Weights of a small transformer language model.
Size: 4 heads of 32, MLP 320 SwiGLU, 4.07M parameters.
Architecture: no biases in attention or MLP, untied embeddings.
Training: a variant of SOAP for these matrices, 145M tokens.
Each number is 500 + 40 x the weight over its row's rms, rounded and kept within 0 to 999. Layers, rows and columns count from 0. Numbers have three digits each. The size before them is the row's rms in percent of the matrix's.

# layer 8 attention query, 128x128, rms 0.164, rows 113-127, columns 0-127
118:448545463526511459455477524499458465470565465551540564526517492534509535455497444513513508513449576585521451567519490539493518514484539483552541474484505470453503453520518428569501430482486486483517505526509479494517507463439488488569458547463478501552492561499420478607611506486479507452466571588451474461495427455499507440516542532514514478456473415448486480513448474476463534500510
118:489489595530472567573555565469473514520483458522544527497555486470543562519483568517514454542522544523520527420547476526449436465414386524506505538459551522572587477506443493456499529465519480543550577495471532529492525537403530506510556470536474495493513522477502543479515515468540411525534507501551463519537526507501454484534473486520528491473509543503565491508519505472479414557505
118:522548474607496572519460453488496517524483553478424511503548565481492513475496506500476522557478581512580484532519541513508493537429477500550490437493566487541512406539558496536555489487520539432477399448535431479419476539484450501512507491546474454541541494521425527487525515481409500509485543518551464475564519508514468527511454485487496485537497504445603459544477461473516473514528
121:444513458426563429496441570451520495535537481436500489572456530545466508508453444564472458469515490477468523424521491413491536482512566506464509540509440485462470526481503517497444503514491521455488385500553477528486507496504489583560460515551437550493557521507549515581491497543520540513538490517465509501556498555487535557489543442482470471494473470516482480502428568484531531526604
119:525473524539426527553520504487477493560532468483449475546437523477441515480414476495512503520486400471588454505488509491503498536467576487491456515553473467479504449443486457535538477457477528395471503514465459438451548525563474552518526465533528485546458500522481554430565468508522494535478524448509530486551467466546439455500484422502532498564505549419505449532488489540434531582491
129:484456501608446544554428418486513525468461486509496602572470542440546484484426571486491479485481451566519476484493472489486484496519491470498479495518537532505530534540514490549506507521395534479560451578483569502445539516457498495502553544517434440552555467484461473469511497466528457495501528487443552493534496500548511464518563448460513524501512589484539500526542539536558475488575
123:491513496479548545484455558401543544520506518536512534520463538565516559547460528504528464480490509552587551459458483488609502582504498540464425481456481537485487579568548547513524530533479487453508496449498456527542501457464428538512570445486447483488520512497479576525578557561498522472556509548509539471494502510463477490483549511541575432512536572541526534533496515499534497543491
125:476431539488538504497468573568579495514500501502525500557448395524463506449543510469505502450492507492543514517474502462497440496448492485489503494481515535555487487507549491494533471536458555593528471542484478476468522433532542415488522509572551554547463532542507563430452380526517465511453499487448505496530467531472577499483419483557425454515444478476508465543498483502553537496560
134:450509512442415455498509511517520497457490498509436479527487473490523483485529538507456559433517498510450447468502448451540509517494524435391532482542515565431566507472462445533564540428524499482457550510508539483549526477471487570521510503429540481458537540577475522522504608487541472492527529521456445483584497484505537459524501548512469452483498430564420509514568494573502519480467
122:479433488538460544478558545504513468478534446475541495556410540467537470439499495542527489499454525443487501544521528570450415509560459563491467561496564473582524562581451492454428537496515470516572476517511510576518516479537540508560547508537560458443504442492494478532458477499479516479517460508428478500524514513447560546510538466456501508552521436478518479523470466402493491458506
122:467450458539538526465523491479468509500442490518572510486488496508513469533453459463518555490496528499483492522385444577499503513470588465525491558510453544493513489568470535469464466444538542490441486535440532521513500603520464502524472528412525489501497443379539458476478442405558487466516479484483481502436473511517498480513515486566489529530493497486459506496482435565512583517408
129:539493476454451510497598485556496562459502558483468543581495446440510526495543507485496547444487536504560580518493470541488533495524509499409565473508476492504523530492456526394516628462492460581498459507473480495554479465491506479504458457414498493484450515565548508531398500459492577512533533478509477463529488407484487460491488508504462499479471485500477537523467455512428525497531
123:531476533504587540486429466487567442498488472469436460475443528432490494499462504518495481532430548539539556468464486511486476543578497470425493473462539491503402517457519499502504498462539491537470464436462523531525487475579476493429503519528575463517560445533440415502454518508521450536517514412535418532485514479482510494533492538431516500499425468563540460557476551461494546499500
122:503434514508536485503452554516462537482403502555501512488468525512425516490508456520470483493495533590466460410523540498492508417535477449458510513559447535470494479500449489558471510508485430492498491508496555497470549542575555462551504504429492538531512493572539484468518528409495554513509399521488544509558509521516499496546469563476493538530543500487487513557500447563409392526501
133:571463537502528563486441486416591487574528483468504483518484532554485479472469485486499457491479547590526448519422446516466469489515467505549563511518538489492459607449500539506483565473541569537515519522469439524522503554518465443470506487511479523494428485483427524571498548480500502491479534541511529449497469471484494507491528537633453449508564440560522521496461498542525466543490
# layer 8 attention key, 128x128, rms 0.179, rows 113-127, columns 0-127
110:467446501489495590471528451475504560477533471503525496426491476526519473469456482543484496492495545573511480592479428488480596455467446505540519502491527492529520502456485439515506433480496474591468534518531556482501540469463530454516472529534590490520509461483521565450459530563494454524416520452606506478499559489513435485511469554568454405502451563531491483490488496490463485495551
131:510403498576481468527574537464496533551467543475560542530523485553472559550564493460442551441529490458491493476486519454489498415520508500452504432484415505487451474489492530493474535473457510533444509500461448513583470556519412491489572495428457571476498507565506488493490454442477440518521529516497474428551521457489571501483497530481468548529462442481518586452491544496532511482524
116:511519612543485601527425548538461457548482550466449536471527537483409553517503426494520481493494484512546496433494433518539491426478469452506514543510457496531432394536551500481495451508509543527481477501473527471548555501500455496524538488518471475523445484514418447500559541466506580485561557514482436552554496525498509454468514520550438522451501535478525534520469513471527458474465
120:532453591452587443522499478519549464564512542533477473568559477541436423476408479547523541518456512507534474506540502530489446478494446475460547536515506533461493549459507567533553476509513476539510447523603501442478473488501433589503471496448457482556533477510534551546492515493544469491509473518457544517476480477398520500469539479519457463556496446462454502467454517519494546446540
132:508505520554504484444477466531430522416548580561462513495503475458449506450424504472598453510473509487415550498502487470585494475475573461468428518570577489530518538513490502487444516558523487462461472529526495519548569521478580523482482549526490477544558557483534515438463503489442505496492540462473517557489508513545462423541574556505520490509500559514505471515449483515486447513571
130:487520477538535492518471431488586534510457522543500548488489453513546592529494523550461457488468481564454456445499441548509578552539522455492532490479550422603509497433528510471517566507497496558483469481500522510512503535559441469490510428511509507502534484538445494518551435443558470452516521524445529454530483517535461532530586541426413437449535526548497542481505542517515501466530
129:512497540521474508473432480391626500579514496502512483492454486509488495396458504517511478520467502473567491471472513478484499493487505526501425502458579479509431569489587518566512547483550539429483555543522481541520527503549416535528547548527542567527582529477453547490576511533449490488490531509491518511445424514468517464466560533489485493495485496463491494551450553534538506505522
130:508568501430553534459491519541452477466510505459501462518464415556493502474596529487594551461517490485451446512524470460515423515449424530459435528445460494531511444542551458400552495541515483583469569454527524433488481507515460468441484459467503501503484530521519486453516448547510471460513532520488530478426567500519502468459496445429465448484456523517427506496498460534480484498494
137:487480458452439415427515482508541550471507456489498529492565466430467558523552531559476500416503470534429517534552515479447490549440484551390485494522528511491485584511524502518500526486477470408501514519496507440496490446513484534533469516426515481480467455466484484475464500535434457476460456484425498518525484583562530462468453517516545503514520480501404509583474483470461537445543
126:518518541469493528528535535490479505453459517458528498506431459512486506489521487482513478442467510453520440462428480461440418543484387545433510515472518552441472468472500417446525592509448511500488508510550599503478504486507538538419397550485467505494531467513583531505495548546560474461451468468551480493562479466432491529558547540541447488522545527511538520492518526548503466476480
124:448509445505477471495504558444519514501420505584518462478457486550496522525443434495482542526467477436566475547532463513513517504515586472560464515478459462538552516582435431508569500462515487500421557565518543525538527540517549510524481483411526461564576523480540541435451520462482531563488478464466440527494498491474574475529513534572510528452482505481530495563517481488505544511554
129:488581456415457458475514466553589468498471448479459485564503465497485515481563482527486578437547491518581525486455506495509424533526488493547490458469542483420553516503515462483476524446491502422492541560490445470544456443468535514519454486419469516499436449480554470520422526497496497516550474453457431509493552517545496499478414462501549486498443511555461457501528457516504578515504
118:530530563587506458520491563531485530478462478540398515535432489416536447509529565503517469520521538475543463543551512516482473579427462542457519508470437477528411502466537486515479532502498480514451519485481463542566564493586433520503559515581509512498489528475539446546508484503560536475508476486487476488528494458475498493556440573503513496511447477499523421491565452508493585462453
113:482539495541488557498565458565455524504493442586547591522471461571519491529534511475478475490489507564487465485489502488535484517565530449470474481566510541499533598517473571475492458513473458462510498497497543470519484513561529458554548517505542462569535438559493530511466531593428468492535477518446493512502452501426491491518493538542472506543458518549498557488447464545499460380565
126:555473517514492468497501569494484498526471523493453490506484510483462505496519509516540538449512463528472477572509470561506499519533381475543472478455512475554501525409531509493468568443439551510471541548481454555521445519524482502528545464476512453488428470458451453547580533518494461541429477498602473524509468437486508551450490479490463523510429437497560519518408587532524449426480
# layer 8 attention value, 128x128, rms 0.206, rows 96-106, columns 0-127
087:550518552505555510500487526440515493522553526548498463570456548503469482540485464525503570524569496437464540455476496453517463549464515536460599470496534447479583545541369539575561486524461465467558488535445479482484509566528487530527454466457485523531452527541591491525479530475489542483505520535452534448533500479492444507568507453447479530528504464551496544475496501456444549462483
094:511470481522379513554506500527501541499503568497545545578522497518461469488494521467495494518470500498482530515568464479451496472543425468566460519554518450483516534515497582531496533467600494520520493503473510478482498529431493500478541485583493556551497469480520570440494478557512564495539524534481545474446496469461482586486479619590547530511442527512534597547535479480494520460495
079:539507455511486510491358469456466469478594477516552536522531451520534491496481511439522459479537584459486516535486512457532502565491542440451457461538474514581536512481552502470417549549459483531487405556483554525523510504530508467524465484503522437458477504498447514546510520430483498454558505425475512538462461488551501483582480450508503501454456535492568520482478508444429501459532
080:471574456538515478409474515465511486553498511535506522482497453552449588542462461468438527507450503477510506538523554560533515446479518528469556473470470537510533456573452452462505430548484510487559531461532487498519484542413485476490423556522460488471537460488490536523462483526399418436476445505494557494487485463455554544518476505488458505464538445514566413508482504460545526574514
087:544540517500471447460458512514449497518546519521522430537497461501468440540532568421585498577514432459460522488488597436421600431482544478435519516510542519465446463525520547458565465496511532514483527519457521522496449506519554504518464561507498473479514466480509461534439481445472529543418527573468509522521469526492502457521533497521542482531447465541453529505554455513527456517578
083:495525532453481516453451486428402476472453608483468469449515480526513484562498557543540528481459448463477502452490460547484497536496478475479503544527530506399542476494490466486487514530537505449459490494522532509505537548535553474522526518479486446527484439496499543510511523583473516446495513434516485492518485556549487606503524548453580593530420498501518463498601573502501475508421
083:470399536557513506479518511522437535495473552537485447539485494480547447472518465484545484465479498503543491497550490477512498476508541427477519534465535500585523463556440511487522513487436478508473541398531485504563509452493469520559480478480466491483552441552550508473552448461477495514523416443393470499518433451443441581499507493437480487482503459447477571519456559510454539461565
088:483454492560478458492508474459522504507433504483470493479566499507526583502511533501495541526518478489495488512502445431471452475513474541458497466558564545450483497521557498430481516483448544394461474535469498506424579480523499482545437576543480541538448543533560411463501460524502535438533422461561531525500519487565519489491481510447520531542578485524482590450475537511435460453531
080:564448454538491514488532540437463422480500587490432499471514463529509517438505461552510487524493488503470523505512468498575447537508530449541528459585516455563494560436503503472531545508496528563475503470504547439509536495566463369479525492473561463474480519509442472521504494492518562524514488473496520547568460583514463445548487499524531547445502567618492499495458471487529452491503
086:512485373463573568436509483504542467485495496426550520584446546464480534512507443502457519530504475472569499534525508605477545424501481548478473558465547458569483447490542474476547461496519491554453502512549556525531433450504567517575551523488505480497474580524515555472428495521490530535479512525561526456484496519486521499528542517485506488510552494431476467478440527541523543485473
081:506482489501495490486503426442458534540578545468540473494543539504505515494540496523510484535475521511565480493492538494524440491564496484445535440539466534451450425523486540483448536449533513542468553496538475597507445530500526466494476542504542540453554448496448519516528546554504455542485460458471449494539451493502574469429450552502505588531481456620472548474483483526538529413428
# layer 8 attention output (transposed), 128x128, rms 0.184, rows 96-105, columns 0-127
090:494492422485511530512464470491462517534483584540509470475561502502519482457552499462457513504481534472519450492509541574534557461528488539510441539515479544487457535491554439501531453522479483471437515418564462466491502494502448467525593502526509448434482495477420489461468603508433527488477512541482506495544493487458489510493520591459525451495601516482472436490452463559519424469396
097:526461571525599465473522520515469582466423470514487445448500459464441474493500514533525510458483529527513484445419578444516472445445498487444531492490472504496460522441469417488472462538465538501454574501561508482507504494566562436564503536469451505502555442567516513496503431437543424431483553496521414534506499521464459453499450465458444475491479499501516466485487486479532510535496
091:478502534468477493445599547534524475547442508534410527380448534468449471539487444539545547484525455499617500477546417526486423457504509556559498514529517462507441530439519491521565492446599502471455470509549481479462504461455463451498495542550509465505495565485553556497516471485506564544529465542534499513464510495538477497541457464504530528509489503454478464480506494503496529541442
088:481491470544436583540535563524505553405475451520509478537524515484504483451516535511494548477522502523469495506507495474455526484451502557527448510482602484533505534440434512472536470518516450473473491507479499555429475548546479458471522445415554447480512501494530461509504518580522543561462507449521449527478485550570491535454537486519569455419537498532503594498512403531456489424483
095:539542485527520544531575521426512479545425537507524473506505530486526586482483469522473539464499523557455510617496572526461491519515567522558452477459452401515488499501515522507387509564505484501524551554526447474499438517515492463501585463533507484564503543527530488517566566522474527488545482484518523566491489503533480507483545448463454485461526543440488438493443570485504439458502
094:561493527550552478481499549469482558515564456528481500508536479474466416462460461487533468587471539505506442532470453585512519495492440459543500526527573494610460500496494538493474551463519477494547467465479458476524547498539536521490521545503552510474559601496473428530490500475494472513470547524566508468508523433502525397492576479460485455476528427460446513514486505580464551490444
092:502536486537494530525469450486569498500513504541462472492463502468552509535509521575515430476537538443558601446415491467496540545482520503485511452485556456450435471485500459462475451471536538464505474582423454508458515563486458455524519480482533541494462516499461531538467576616511478482467550551593498527458519517527513462498503552528436540455503457506529421461466441478540483543495
098:483475500526525530461506506443514447510483570550478532441487454518538514491479448532488515530436532522476521500471502546455600505497555452541510496478443529562507492516441453562533545588473481551518417477406560503561434525482479484453515507512554475406538482492447497568509496452483488551395498528488513475478472440511498449546479454525479521497469511447572495536524465466484570533434
087:521518568471567477496503495481512516464433494572541481562457569498547471491476506453507546479522529436506498524555479522532530519446456545475446573471476449477549466530471438519543503499564558490526517506481456545468540448437509550514450528586540514491489567504522524552436440482464500494487484518525529408469539439553511551496456534415512493505429546429478483446552493413505491547493
092:453516583611405506446451462558476544463562469526431516469549547541559525450485502527551448440496471550437541529446490472481510511493482497562526509540524522423542571446539525455474533572563497509539506520485473518475487513510516572541537484569549514544522468423558539547517456439459480468483494469474496474472528530464538516495504550516569493465497475505516510506452449497496548492544